config.yaml
hidden_size: 192
num_key_value_heads: 6
intermediate_size: 768
vocab_size: 8192
rope_theta: 10000.0
rope_fraction: 0.25
attn_scale: 0.177
bias: "all"
init_std_down: 0.0
learning_rate: 0.000543
dataset: "wikipedia_en"
Each number is 50 + 12 x the weight over its row's rms, rounded and kept within 0 to 99. Layers, rows and columns count from 0. The size before them is the row's rms in percent of the matrix's.

# layer 7 MLP down (transposed), 768x192, rms 0.0595, rows 135-151, columns 96-191
122:32 54 39 51 48 35 63 55 48 64 47 62 61 35 28 51 34 68 19 46 47 35 64 32 41 43 55 34 21 53 55 33 47 43 66 67 43 42 53 39 23 43 52 58 59 43 30 59 54 43 43 55 45 68 69 29 65 55 33 41 33 49 63 40 58 39 50 53 53 48 43 52 33 57 56 43 49 49 64 55 45 48 39 62 49 43 54 53 53 84 63 44 39 69 35 40
101:54 71 43 41 44 41 59 51 45 73 53 54 41 26 48 57 54 30 46 46 45 56 40 36 40 79 41 45 66 43 43 43 33 32 54 18 38 65 52 50 44 33 51 62 50 53 43 63 57 32 46 36 45 48 27 56 65 54 65 39 43 46 40 64 58 61 51 52 34 59 55 50 46 60 54 57 68 37 37 70 56 42 47 36 42 27 54 59 39 25 53 59 48 55 42 46
121:62 34 26 36 50 51 45 51 55 34 44 49 46 63 47 62 39 41 47 50 36 51 51 49 60 75 56 53 59 55 68 51 50 56 39 43 58 41 48 43 40 50 43 55 04 67 69 60 48 63 39 52 59 59 65 46 52 50 70 28 41 42 45 66 47 61 38 46 53 63 55 30 49 46 52 54 42 46 55 48 24 37 25 53 46 11 44 40 34 49 52 56 70 45 47 39
082:46 46 64 51 52 50 58 50 58 43 80 63 44 56 58 39 33 47 38 51 56 35 39 54 48 57 58 72 89 42 45 69 41 51 62 40 49 60 47 51 61 57 33 55 36 52 43 43 44 40 40 42 44 33 70 40 24 52 45 30 45 55 45 42 63 35 48 52 29 34 44 50 38 47 56 60 63 57 51 46 59 51 69 56 34 32 54 46 61 42 72 38 40 51 63 49
125:44 39 57 58 43 59 58 67 56 33 21 59 25 46 42 47 48 55 46 50 51 44 34 39 57 41 55 50 52 49 46 64 60 58 63 54 68 58 37 55 49 43 48 47 00 55 51 40 49 62 24 44 43 71 35 64 54 44 51 55 38 33 40 47 46 46 66 58 41 56 61 66 38 57 53 53 58 54 47 75 48 50 48 48 49 56 57 31 43 54 61 46 62 53 61 63
091:52 32 83 53 70 58 55 50 50 52 54 49 35 56 56 61 62 42 51 66 60 66 54 28 56 55 47 56 54 59 47 34 41 45 33 51 38 44 51 56 51 53 37 41 63 38 51 48 53 45 39 61 62 35 59 53 23 33 39 44 40 47 57 49 42 44 47 40 60 48 52 33 30 49 18 58 41 45 49 33 59 71 73 54 63 51 48 37 41 42 36 83 46 39 33 41
086:47 53 57 57 55 50 50 46 42 50 59 85 41 72 48 44 66 57 74 33 47 41 50 39 14 49 60 50 28 42 46 34 68 72 42 59 38 68 59 25 58 50 45 50 48 50 65 49 44 42 51 43 49 67 74 63 58 40 46 52 55 46 28 49 36 29 54 36 39 41 54 50 55 48 41 48 38 51 57 37 32 68 39 47 37 41 32 78 60 51 43 65 66 43 50 39
111:38 43 43 48 38 57 67 27 70 60 63 20 62 57 53 48 56 34 42 43 52 52 49 36 51 52 52 43 67 55 49 40 59 60 64 38 55 50 54 34 34 50 73 52 96 71 44 51 48 50 50 51 26 50 57 48 24 44 44 40 46 58 83 47 37 72 37 45 38 58 48 64 33 43 53 49 79 72 33 62 27 45 51 35 47 51 73 63 58 24 36 50 56 49 41 46
097:40 51 33 39 43 40 37 42 44 47 53 50 51 56 50 62 59 60 42 32 33 55 63 54 31 29 58 69 29 63 64 35 52 41 41 29 70 36 44 66 50 53 56 52 37 63 39 45 43 44 64 53 63 44 35 75 43 55 27 51 58 67 52 50 42 60 49 61 60 38 46 64 38 72 28 39 38 55 63 53 51 56 16 59 66 61 38 49 62 52 64 30 56 76 68 40
103:68 55 68 49 26 55 38 49 45 53 52 37 57 21 65 52 54 56 40 49 58 38 56 44 78 47 48 59 51 40 63 60 59 39 57 40 56 61 49 37 44 55 65 57 83 30 61 55 47 42 36 40 57 68 46 50 45 53 65 46 40 65 59 46 60 52 34 61 49 39 55 62 46 46 65 37 74 45 53 57 62 71 71 55 43 54 39 41 53 56 63 59 40 33 48 58
099:54 58 72 58 35 49 74 48 65 39 50 54 50 31 44 20 35 16 62 76 49 40 35 33 32 38 47 50 67 45 54 67 61 63 47 37 38 37 57 58 37 58 53 42 16 42 44 43 67 42 41 74 44 42 56 61 31 50 56 52 46 47 63 42 61 63 57 34 65 31 35 39 29 47 56 58 46 27 55 31 64 35 36 46 58 47 55 60 35 45 50 36 31 68 46 77
130:56 49 34 51 32 41 71 60 50 60 56 28 58 45 70 15 44 51 45 65 51 47 44 57 51 42 35 53 54 62 47 48 48 53 37 49 52 54 57 51 28 48 48 23 01 57 52 59 43 52 50 56 52 49 76 45 30 67 76 38 73 53 51 59 50 48 42 63 44 39 72 50 47 52 54 48 51 53 61 54 46 67 56 40 63 36 48 37 41 58 47 31 46 47 51 55
096:48 29 48 64 47 35 62 51 60 64 43 46 52 48 29 30 54 53 52 70 54 29 54 64 41 71 48 45 43 41 35 64 49 62 50 40 49 36 35 56 55 38 30 59 09 45 60 53 69 54 61 55 49 62 66 52 65 56 57 43 39 62 50 47 47 54 51 33 64 27 19 54 35 48 26 43 52 51 57 63 28 44 58 54 44 33 37 52 54 61 72 76 60 49 45 50
096:47 46 38 62 56 60 39 42 69 55 62 51 57 46 55 29 30 39 45 50 44 60 45 54 44 56 41 60 36 76 54 46 61 51 46 65 67 43 36 22 62 63 38 59 00 60 40 57 49 54 56 55 55 64 47 57 57 48 47 55 63 62 61 30 40 34 36 54 60 47 54 61 50 52 59 57 52 57 71 57 31 54 50 39 61 51 37 55 49 62 62 23 47 45 69 71
095:40 55 50 34 56 60 49 66 68 62 75 46 51 55 55 59 28 55 57 37 62 50 55 76 30 64 47 76 77 41 59 35 53 31 53 52 68 58 46 34 57 49 38 66 07 46 33 55 39 47 60 64 50 41 48 33 56 60 55 45 59 44 53 45 54 44 44 30 40 33 70 40 45 50 53 29 32 50 49 59 59 53 61 52 46 39 57 71 48 38 47 41 55 53 54 25
095:53 44 30 50 43 43 40 44 46 35 43 49 53 51 41 28 49 55 74 63 66 29 55 51 40 56 30 35 27 48 44 48 41 45 55 36 60 50 48 50 48 48 23 43 37 54 56 59 55 65 37 51 47 63 37 59 54 53 58 60 46 75 37 41 66 45 44 50 25 72 34 39 65 49 83 46 36 43 31 70 52 55 72 34 57 59 60 54 72 44 46 58 59 43 46 56
122:49 57 39 42 26 55 55 59 60 24 32 45 37 41 43 64 49 40 42 69 45 26 46 23 62 36 50 62 62 33 50 59 33 42 63 56 57 49 58 32 46 56 57 39 49 44 49 32 44 38 39 55 51 70 45 52 60 57 40 47 58 67 49 62 54 58 61 34 15 72 52 35 58 43 45 37 46 65 41 42 62 49 50 55 30 42 44 32 68 70 60 49 40 72 33 53
# layer 7 MLP up, 768x192, rms 0.0638, rows 136-152, columns 96-191
093:49 41 43 47 51 49 44 60 39 47 46 48 40 67 45 53 56 61 56 30 60 35 58 51 33 53 42 60 58 41 62 40 70 49 47 54 85 46 44 29 51 59 60 57 41 79 52 37 37 73 50 57 29 51 34 56 40 26 56 78 39 42 41 52 54 39 46 42 60 45 55 40 62 63 62 58 66 35 45 38 61 51 44 53 75 61 65 40 36 40 37 63 45 60 74 49
110:66 56 54 66 59 61 54 32 62 46 59 31 35 56 30 37 53 46 51 54 46 63 79 40 30 51 25 64 59 72 36 60 47 30 44 38 42 63 28 42 53 44 42 31 37 61 68 66 50 49 58 66 56 44 45 64 36 58 59 50 57 57 51 66 60 59 56 53 45 57 43 39 42 32 63 69 72 59 78 44 61 44 30 43 31 53 27 46 51 25 49 55 37 24 34 29
085:38 59 34 48 38 35 44 53 51 39 33 41 46 47 39 44 56 45 47 42 44 56 46 43 63 66 44 41 38 55 57 41 46 54 65 41 63 54 49 63 62 29 85 29 66 51 44 50 49 58 60 49 52 83 40 64 61 64 47 66 57 57 72 47 44 60 51 57 41 42 41 57 41 49 46 59 29 46 65 55 43 68 38 48 57 47 43 68 66 32 40 50 50 45 49 51
112:54 63 57 70 26 52 62 51 38 54 56 62 46 56 47 34 54 36 51 66 38 51 74 42 62 76 34 36 54 41 48 53 49 48 61 47 68 70 33 52 47 53 63 52 52 62 52 43 54 70 40 58 54 25 37 76 77 46 49 59 51 39 37 52 51 47 48 61 37 50 54 52 48 32 43 45 40 52 43 70 51 69 46 49 54 50 51 48 66 55 52 58 56 55 45 30
093:42 48 28 29 46 27 45 57 38 71 55 62 47 43 39 48 48 58 59 26 47 47 41 55 33 40 66 67 40 50 57 48 63 55 62 51 64 40 58 36 67 55 76 40 35 67 61 33 41 49 63 51 64 65 48 62 56 43 68 42 65 43 46 53 54 59 61 79 48 53 50 59 55 47 84 49 76 57 31 67 52 35 41 42 56 66 54 47 54 52 64 35 56 44 53 57
089:39 36 37 40 19 61 57 41 59 38 44 39 56 28 65 40 71 38 46 55 47 55 62 60 92 61 54 69 45 66 58 51 35 47 73 36 59 52 48 59 35 37 54 41 42 56 43 51 59 51 81 43 65 52 43 29 42 65 71 52 34 67 62 71 80 51 58 54 41 46 46 59 47 42 55 38 55 47 47 75 63 49 62 44 66 47 64 42 46 48 69 48 42 55 57 58
113:47 67 41 62 66 62 54 36 59 65 27 38 61 55 46 50 63 54 76 47 57 52 45 59 41 29 54 51 66 52 51 51 56 45 38 47 51 34 47 32 47 47 52 68 41 50 52 42 59 54 69 77 36 53 49 52 34 59 21 53 35 65 36 66 47 51 60 37 30 45 49 34 39 48 68 47 51 52 30 73 61 58 66 36 58 52 65 56 47 67 73 47 79 44 84 48
099:74 50 30 46 48 52 49 61 47 54 43 47 45 52 70 41 56 48 47 67 39 47 42 48 39 45 45 49 56 49 45 63 45 47 52 69 57 52 56 39 60 45 53 61 40 34 40 34 47 36 41 61 56 48 46 41 72 73 48 50 26 48 55 29 66 54 58 40 41 57 44 49 79 44 67 58 48 51 50 43 66 64 57 40 60 21 55 40 34 59 63 58 39 52 67 61
105:56 66 30 46 44 18 51 42 61 41 35 55 60 61 43 50 60 43 82 51 40 32 66 46 29 54 71 65 39 46 50 65 60 54 72 55 61 46 47 51 74 34 45 27 35 51 42 51 37 72 80 40 64 41 41 51 62 61 55 49 25 41 46 62 57 62 58 52 59 56 60 40 57 33 43 66 49 68 32 41 46 57 40 27 41 44 61 46 56 51 43 36 34 54 60 42
104:57 40 41 58 42 26 53 34 50 69 55 24 39 62 43 60 58 38 54 64 48 40 54 51 38 35 36 50 54 30 48 58 64 48 57 54 70 66 28 53 57 46 30 30 49 54 70 44 54 54 59 53 59 73 44 59 73 29 53 72 69 49 55 48 57 58 38 64 47 41 53 34 50 29 57 71 50 38 50 54 41 49 42 28 52 39 51 47 35 50 60 55 73 49 49 43
119:49 29 41 39 56 58 51 36 53 49 33 49 47 51 43 32 65 56 69 41 49 72 41 56 61 38 64 31 50 62 39 58 70 62 38 61 65 60 34 49 54 56 46 32 42 45 52 55 59 48 48 67 58 48 40 65 32 47 25 52 53 48 59 53 69 45 68 50 34 69 50 55 51 55 53 75 42 52 36 61 87 51 33 65 40 53 47 26 45 44 54 34 45 53 58 57
101:61 55 48 80 57 63 46 44 48 56 35 46 53 62 46 38 75 54 39 80 51 40 33 37 58 49 52 48 43 32 43 52 47 49 67 56 53 64 58 58 47 30 40 46 45 54 45 71 41 30 78 56 50 64 75 53 55 71 32 68 69 43 43 34 38 77 46 50 44 33 42 39 58 48 35 52 73 54 54 52 45 50 54 44 45 39 29 58 50 48 64 60 59 50 61 38
096:52 50 45 81 18 43 48 65 32 66 46 41 38 41 45 69 64 38 43 72 43 40 47 44 45 54 57 44 53 39 29 44 44 43 46 42 50 46 59 48 36 51 28 46 55 50 31 71 66 49 60 40 49 45 21 50 56 54 52 41 33 60 52 51 71 33 50 62 45 46 53 54 50 43 48 60 53 63 34 33 63 52 63 66 30 44 37 49 61 33 51 43 48 60 38 55
103:68 50 41 65 31 53 33 53 40 41 30 58 29 54 79 42 51 20 74 61 42 38 47 18 55 43 19 39 40 44 48 57 28 52 33 72 66 49 28 58 45 43 57 30 48 69 38 48 78 42 59 35 41 39 54 48 61 58 52 62 57 79 32 66 66 76 79 54 46 62 44 55 58 59 64 58 44 68 57 50 43 55 35 46 37 54 38 54 53 36 53 58 36 51 41 59
097:44 58 53 57 51 44 39 46 54 39 49 66 39 69 70 36 73 62 55 52 47 64 55 64 74 58 53 75 62 53 45 55 55 46 36 50 65 62 60 38 52 55 37 34 47 64 43 68 52 44 40 44 58 35 55 70 58 56 41 44 70 62 55 35 44 40 52 44 40 09 56 48 47 23 46 51 58 57 46 46 61 52 41 46 31 35 67 35 36 62 65 50 54 46 52 39
118:55 48 38 58 64 62 56 47 37 38 63 57 42 58 61 47 49 43 50 45 42 57 58 54 35 72 50 28 63 48 68 25 68 73 46 50 50 42 52 41 49 60 48 54 46 61 46 41 43 40 55 75 44 47 48 60 66 63 48 75 60 45 55 57 64 41 57 33 48 37 47 62 68 35 43 48 52 52 50 34 41 72 45 50 56 56 56 37 47 49 74 63 55 62 33 46
099:53 36 32 32 38 46 34 66 52 41 38 48 52 44 60 42 66 55 62 61 54 57 51 41 61 47 51 51 48 70 56 50 43 47 54 27 42 45 42 37 82 42 47 46 48 52 43 56 50 45 47 65 45 57 34 51 43 41 52 57 40 54 39 46 68 56 79 58 32 33 51 48 44 27 49 54 24 28 58 69 54 58 45 41 56 59 58 39 50 66 65 47 71 35 41 67